Weights of a small transformer language model: a variant of Adam for these matrices, 7642 steps.
Each number is 500 + 25 x the weight over the matrix's rms, rounded and kept within 0 to 999. Layers, rows and columns count from 0. Numbers have three digits each.

# layer 11 MLP up, 384x96, rms 0.242, rows 40-73, columns 0-95
508511513499553479500526479455439536513509427480493530413465530470509489516492500445492491503523538539465500461493537517503507489517474499542536518480503465541480507464443527497501554526474525490496499481496486460495485545463437492493495492501496488509537530577503468459505516479483497541
504513483508482508474506487449508508484521493496515512518525481498535541476471470488508468491465513519504515504482488521501504495478478521520502524477511528506548542518483497528507458518462515467478534506510492495467539483495493524466483504492466522470497530516469517513483534489532462518
532543488512501463527529485497491514481501510531478497499496458544484504488517523497540458501490522507444525515536521503480501448503518523480514524476507499479510529504485485489479475481494485511497518492521522491510459479497513476498483503504473530460493467518515535503476485520529461496
485532490557507467528499466467497497527498481480511469483536466498493502523432511543502486515514472517471481522511502487499516501504490488482469505506519513515503482523488493496516506479534527503474530525490498485476505523500491513534459483551552532498471488475509468517492475478529479524
501497507498508488502507461506497523530477483513494478455444494495505527529511489513497486507523547509449500504475533527502472471506455481480517470526488479525454524501523496528514504465494535538483496540495478468508494547503448504498510496540542520534473547490459510436528495500513485516
589531518515452472502485475525465494534494522510481513479503474458516447512483496507531467432539561551532491479505568523529475468516538486486497488501512504511461460489511477473491506491506494536507502506519495492503495541496491519516495472465497512546517497535476465516541457484504488488
484511505532545504498503557440443538471570490523448484496512509501534467517487488463511477471495497545493464514507483518511518470506523486479472532466514490525512483514465523497481482497469486482530481581508535504530518493515476512492501495523522503476503486513459474439481496452486507537
514528486513483524497463490506520459500503483525475513502501486472530505471533460511519474505496504516493488504484514520509509506506486519468523536511502495467491502531519460487536484496471523493502500491483514473536475485520527517469496474497497501459542467456454552494524524499557474492
510583479528506450484501531522499514504461494464503491497461509460481509520435484515475496508470513570515507528468548546515493475502538526498534529521484505497479530503492481523479487490452496498503464488465528531484472478478481517549485506528526491455504475528515495499487523508491500507
489510540492523463473485505511521513521488514499505489512452505481478486494487489459567522529499505498520438481461490512488508510522489506525474512456518502523488480460529507534507495477468494508461496536524534498507509485488496545457494508533523495480502531464501532466551523503499502484
545514504491524427501456543478484538510468488524452472498512527476488477518490421515486476496515485557536434519549504549538518476482531464542486528518539483545490540560499440500459483512505521435478519503501550526551458490500473495506476508503509509485545480476501499492524512516462512495
521508505537496520493499539523464466484551514467498497459495481533497509512450502483494450527468480547479501517477509520532468497484495503550544446470531503568482508487455503478484494461475534497499484523492470514518530508464447496477516532500531505493509499529518472500514497496490488493
499458518563515468444463509522532507476465510506462493514552510522439511478459518506549518461542518515479493512483542482551534533501526524458489551535547525530453514534478466511483504502524488476508492463488514479488486508449498530448492482478557500500544484502519499467541532523527477542
500507508500527470492525523490499515499507489497489511505561472483471499470456534519486499530482481505559490499485527510500542455493520522463489512485523462494495464515515507460460505508466520557462539525569479470522507539452447496440454555531520442446502520507472473473496499525522479541
504494509485522460524502490486467511470501452528525511483510472516496514506483512494484496467501498525479470513528486489546523486466531547505493523489487500512519507549517516524462495496479521483493473506505505540489538493489479501457463518478498476471486479513489474487566499539532505497
532541581480496517506470480497518470571484454538509485502481504450453460523505500514513493514551524486522521495526542522535508474495551495498500460486487471514515465473487470470461484480450521500516552506491508524524484496511495509444499499485537464487457490526484479511501493505479490545
563481518504527513484474491514527527521503514485496466447519485483536451525499450498516490507513523468505502493479518458493520497514514533492516490503517484500479498527442472453511491464474520537593502519520531510530471495480500450523484496519534482571504459501516485481488513499505481463
518485560529513491529512522504483470502480472473505502499450498463484481524512496460497503534475506486539454490503493477552531498550482491491508516482520493508514511512506483495483480516494451514525522509505508491497492504520474468541541507512473479515487529515459502480498502482494503501
503539519508492453505504489488506526495481491545503490466505510524509464499464488522485516484491501546495505445505536458516507471554475519553485493437480505520465500499523513491433507459513531490498502490536491536512459519484492522475478497482502536526494495517505491494503506481521514437
517586495500493500491470503491490457542510522504494484488517547497557494497443511512542484499497550487510467516450511478489525513525483509540511494539488485545456504483530468544510470489480527499470482508472531466492501477480521473480475469514509474472483477508496502501501538521545479533
528523470487491507487490493453482492498508534443485491512499480460541488494500480489521526527525522549495509483494495467545499486504483520461508437486507472494536481487483483494510507469505465522531513518554509509514468518468505537473495488504487505500484516510507482527514549494479492538
470547511551537517479499479490502515523485492482487510509471471482487492487501497527528444507489487532513498454456554450519503453500505541496495500494455509479544510493487438540462530503464477512444509501523489493502529487468465507530505510547549525507538501543407503529546526506532499495
512477523515509455520481468486489514543501501533506501494469518469430435504461479496510502504533530491507453530528526512531511506515498508493509561498502501499503491523473460511499481502479549508498523507480460486490507499491481508476538507517492438520537555478538462517476529530515484470
500511516502526517458489523488486496503495502495495508472499469461503456529536458481495533502530518524552504458497489517545521504508522513501514540497512449490498489490483511516520501510508461525509554494506506505481500544491510494536492476523505445503519491540481467451509508450494487495
528507515478559418467525500505516484525511518495505511491506510467511483478497527482505464509482538516497504454499492491528482527491482526480481512448535506528506454511478516466448484486492471514467543514489526472512519536501454516501502489529507476460432573546464509510515529491519487505
499513443525527483510477518513483480454469494501534483509493474490443503514496496485510488575487490499524494490461533508485506524499485539521542491477560509485491513503481475525497435464482513471475486480497501539529477454511507468553462502486483526490485530541564526462498547482501479543
513517499478478463483526482500521528461524510483462476492462455518486510536494526476512472507495463510446535492498507500532538501493544543500527489508475452498520496497502510525467507528466488480515486491497498511526531485503528511495471511579518491440488452532494495506525510494499463531
520497516546480498498465549498508508483524525487471502491421483525537472479532510511522499532481506482494433491491526492507522513516519515476514513498490509452462492526488476485494501459485577477511489534510490560487426490487503451469515464467493523461497538491519513509533505503539505504
520497546490508489489477504480458476519544508507491467481519465507511482490512470499487484494507500532516485489516496490498476523496553538495489498515543514482515518486523500480511489508487489516477493542461512513482506488500492516511465509496494521449512500491490449488535540491513495469
482519503509496454473495499535508539491492493505524529516506478467475524528504496455540466539484461527497524518467526505547485489542511497513473488487487483529528486450501521516429490479497498496500525498506468494509496490465511535548480506538503531502486562566459508478523490526486484478
504489530526490496451476514548447506486483478515491512495478530470495504501436478484518450466502549503519475515478534502490480454507542480542499534528577495500505513555497487513464494508506453489500490482510496494525503518489443516498509520518486485521494508543516496521487508494491494503
503503472528493477535511530518500485521511502482491507469498479512482502511500488498505496496507505493493489484457518520469475475498519498510502456517505529511472526515479492542519495468479495522501551502488516492531513521475465467472502473538525495498485526518511519473526510570477478553
496464518545515483513473433454528466472497451503512459419455471528492468548497476509528541519515541515469511481461520520475521489516508545512529476516465539481496502526456515481484517507501499489527514489473519538517505530483504493530495498517528492478515491497519511511512484526515481472
501496483501527515493502519463501510509501485486500496507521511534496495501515518451528497509509522490506482521476481504475556476518518486491473485494516534499536486516491524484506521499484546491531479495546497504539502507510505502495469489520511547501510528491485508454519498455481480509
# layer 11 MLP down (transposed), 384x96, rms 0.18, rows 40-73, columns 0-95
501487432486515505528526444495476464518540483489430518515484471487517457507464524530500479489471489484519498503550483531498445476510456526507545491502473538548461539515510582500550497513541473506489510455442461465564517520467490534519529499538496565515464547511498419513466520473521505479
464514516482512483478506508522479523538518460537486498474504516490471487513492469486498488532528499488514504512515498516486517498511480530499490512498508508519487522484511495489454463459506462508490496529501480478505500489491524477490509499487501484488543527540489536500518529493483495477
436490455495481523509507499519499501492499476468511467520450531449526496536525488509490503494505499505509502455466484501490525495536474499492466495528497523495489519501536484519487493512498517503505495496522492520519514481499520501526548478543513542486495512495532505489494503479494533491
514492511470505488491501540503518519478519514500471491526478492489521478472467490522481472496515513485506506493512516485494513500510483488519499501530514525526553493517522517516456527497494481484473461527469554517482509490490470525460497532489487505489510519502478477465488536531473490525
509479485464526506515491491487504466571477503551469502515500477500531465502523507525465488484520473468502512490514519504520484496476497475539516519515486530500493490495506553508515516491483482477528498450469479528492502492557483538494516442518466532519484520484513483514506472490497498496
535468498473467518525481510509523528512494515533474513513505502500483508494484461536520512506488527429497492505449519496512474494461476537527488513503554516516492487503457542512477491508481494527518482521499496457506452552530498513502540448495445548516469488530479540469497497497469569434
488494520504456505508481510493524523495495501508472497565520524500507499501515509462507525502463468483525505479472462498497470494459492499504484500520526546505515505557491464545498457520562521536471539484509464499469497498548442487495518464490486493506467514517457476459517523515489515519
511540534491475452500506517512516505490520465518527479505478517527502480504502505532514521511490465512533490515516507496522473532504493499478491482480458515525490515457522490501484499506511430499498464474489460514523520500490534469507520484505523488451504519527518547514517491520475506477
499492523543530516499547475472478491474492495452467510456469540497521500522481490503527531461469537537479516518522490529455477448508531527534485484521466476518494507481499506541502459502500541483433475453500475526507523501531473506524493473479561525539504431526513497494515507509507499477
517502468517480510502499528493482517543510504535517524489512502509534485491461502475536515491476446476484521504504509487497531514525539508437447482501475516501500494482544452466500474488486474516513504513504513533487487525513481469527512515458508536476483501491516449511530484511479523513
470492578519507527540524445539492451518468514525538458510480490500493548501515470526455518497514547540489490503503466445490504484498479520516511516496476484504501518495485510532479515427475524509498534482429538488500523477527508480455484452514518520564483482515506462532502463495495525515
510533480462490537463519485485507505531529532499550512511515516512507532489494513516496532451496531538450505516539526528506484502506513447537500504475510489481490449436468459505451525512440554455515512461508511503493473491512502530455479519519470494463518497491492531488479510493530465512
488476516500488499531477522513551506504494538531446506526517505506485499478466511507520520481519515479475468496480511514532533525494505476481487516590505564489491494503422500486480516493521520532515511461460499499463505510517534470436525400486503510497516499524526512480478454511460476511
497516467527529510496424469496507520474471454472543537530483499445519539495527546512494485494504507481452551476538479493515563443449514487501475506508478485438455466505517557475525470530514508490509473494530558468490498481516526516546453536448499515524512500461543540523480464513496530539
509453498503472509491496488466496508494499509500510467502462499494466492483520513495483470504502502522457493471514490535506458493537491525491528484508501468509511544502510485488515538515469497524471493513531506471505529497543500485515510439510523509504506501503493499525480527516481507517
516501491513524527581511492485520485493446530523481480481470478487523506530498530524539492540479482486523521534508488448545475512526532484496467481525484491520473492485545477499482520554464517504505500470460507490493501476546518499480431440536482473493497534456512497510483479498523498521
461469486511494511511440490478495524459467518518499494467410496504487550496527470500541524527478457452514473491433522490550507476472479535514463518460495472511527487511448536592486467531540554437451526541542533536523431550487427551563540469475475510487474540508442523496583484542534546542
538500469505485514529537474496477523485470474534484521496459502480522473507494502513515512502508451523466532489491517508456534515530511509510510484479530491520487507496505513481488526495522453519504515480492496505508494501521484489495490462507512501496496490523500467520496506500467513478
489484516503480544470518502482493519532476518452489444469462506479502531499492511540480526511506527502534515476472532480515508491517516449527507502550497488479494478491501481468498494506526504505519477506529483479512474487512501489509515520503471494479530530542486462532492529499550469472
511445462450535489524444463570453495477427528494532507528523514493559522471512495528483515480501487501491505451480467502515471525480515526516525475584534489480480490479488492557546505502516541486487519524477491511496503507517448512480486525484498477493515469486533489533474517493493517507
517485525541456482498486522484491496471537467546537486472520518491495526497496467492502512521447498490526480502509472496473497541505477483518481490454493524503483526519508514517511484530466497516502513503516525445546470523471507543489468484510523543521521461465543498492488483478488506503
495508489530530487485516519518513465535481492537475422510507471522512493533513472523495502566526503555492443455457472505487519502515535529480513501467477476491488534530506509524486457550506502485481531484497481471472475505490536519511551451488434528534499516459491510462544465480477564478
460516500499486547468538453458514490516500516486505470490492473488490505530519492501510523533517496522484530455486524446474517458515491507449454520537516490512475509466468528505497556548538488528484504562481468492498526481479482496500538563471514503495476519532487449507533491516505492480
483494482500501514472476530501501484527453489478463479509525466497498517521494483483528528492517492497542533544504463479516486451505491464491510545516511512513557494516513467525461525505535486476471499505505485504487504503553522538489493512526467535504513527542485487485428497504477511466
475506419494461443531527510516499474481506494545516465528487518501477497485562509523475532467497473496517535505490472543487425495488516456506513543515495466528516500498496505525461509501508500498514481501465482513508495505543459515470476500534497542528501483536472497511551476540477535515
497481507503564486489481521577474476528460500466476481496506502470493530470481524540492523495521523534535502495495483494510513505533481484546533517473477481505553502520448424503493506496478504524498493475513551479515463505496551539447528495458470507477513495488489508487450523429532512495
469503489519479507501501582498455479535500466513509527496517513471473535483511505499477529533473479468494512466485489464471511522553479527485495475488498505466481513489539483507506550500493503509507523492537530476525480527532492459503506469522516483502484470461482517493512519524480519496
521503479522482490488546548530528476501467500478495512509446489506504491538493496539537491509508481483506489480484529500477503503493500492491525511483483524486488451476502482487472532527463537476502504552500503506491487531551519471536486465470461477507501468462543544500530506472513543491
474517505489510496500531524517487523507493510516496506520477506471507520495493529479494520504491479488492505509471527518524465464504497488490470526518457501489503506483523474516530517458511492512501529514515454471493519506511525488470499466522499503523516493529487511542470499457480515506
490483514528559518460511479504482471484468495516514501443536507473494494526512475483492473522530491510470479476496497466505542486478463472490512452543500486504497539500469511489510484542521493498499506486496489493492521557511558528479495449518504545494506536481557505528491510522454493500
530537491516453467500503512512550516527509539497518528489523498495494543504570526516492511478515507490507469468467512506516515471510467541472507492482504447524512498485481479502500532484502524530450509494490510465472506489446511454503487506483488467495545504465463484522549502492536442521
486510493464532518556485517503486491480540483513495537522532527492524474443483487502497495515478526503526501499501505494499513522503514492519535400465496499516469511479500461482507496486504520524515492543480511501523513510505468488491516443488504497495474494511498507510490489504493487518
497525460465520512486529451470555512518508486533534484464503481517483505540490480496507494487509561532467532520497570578489491476500509503484535481520481502465526507495500533463545491492514518468489481439522483496444497477507532527500461489526489430481506470535510534536512487515508421495
489508504500517509483528461499504492520526491507501503473526517464497490501473514500483475508507506520508512493537478510492536508495497489522499493519500488476490515502543488503503505536503508481489508477490505471480481473485498531487529500499471512474461483492470466519485516475533471548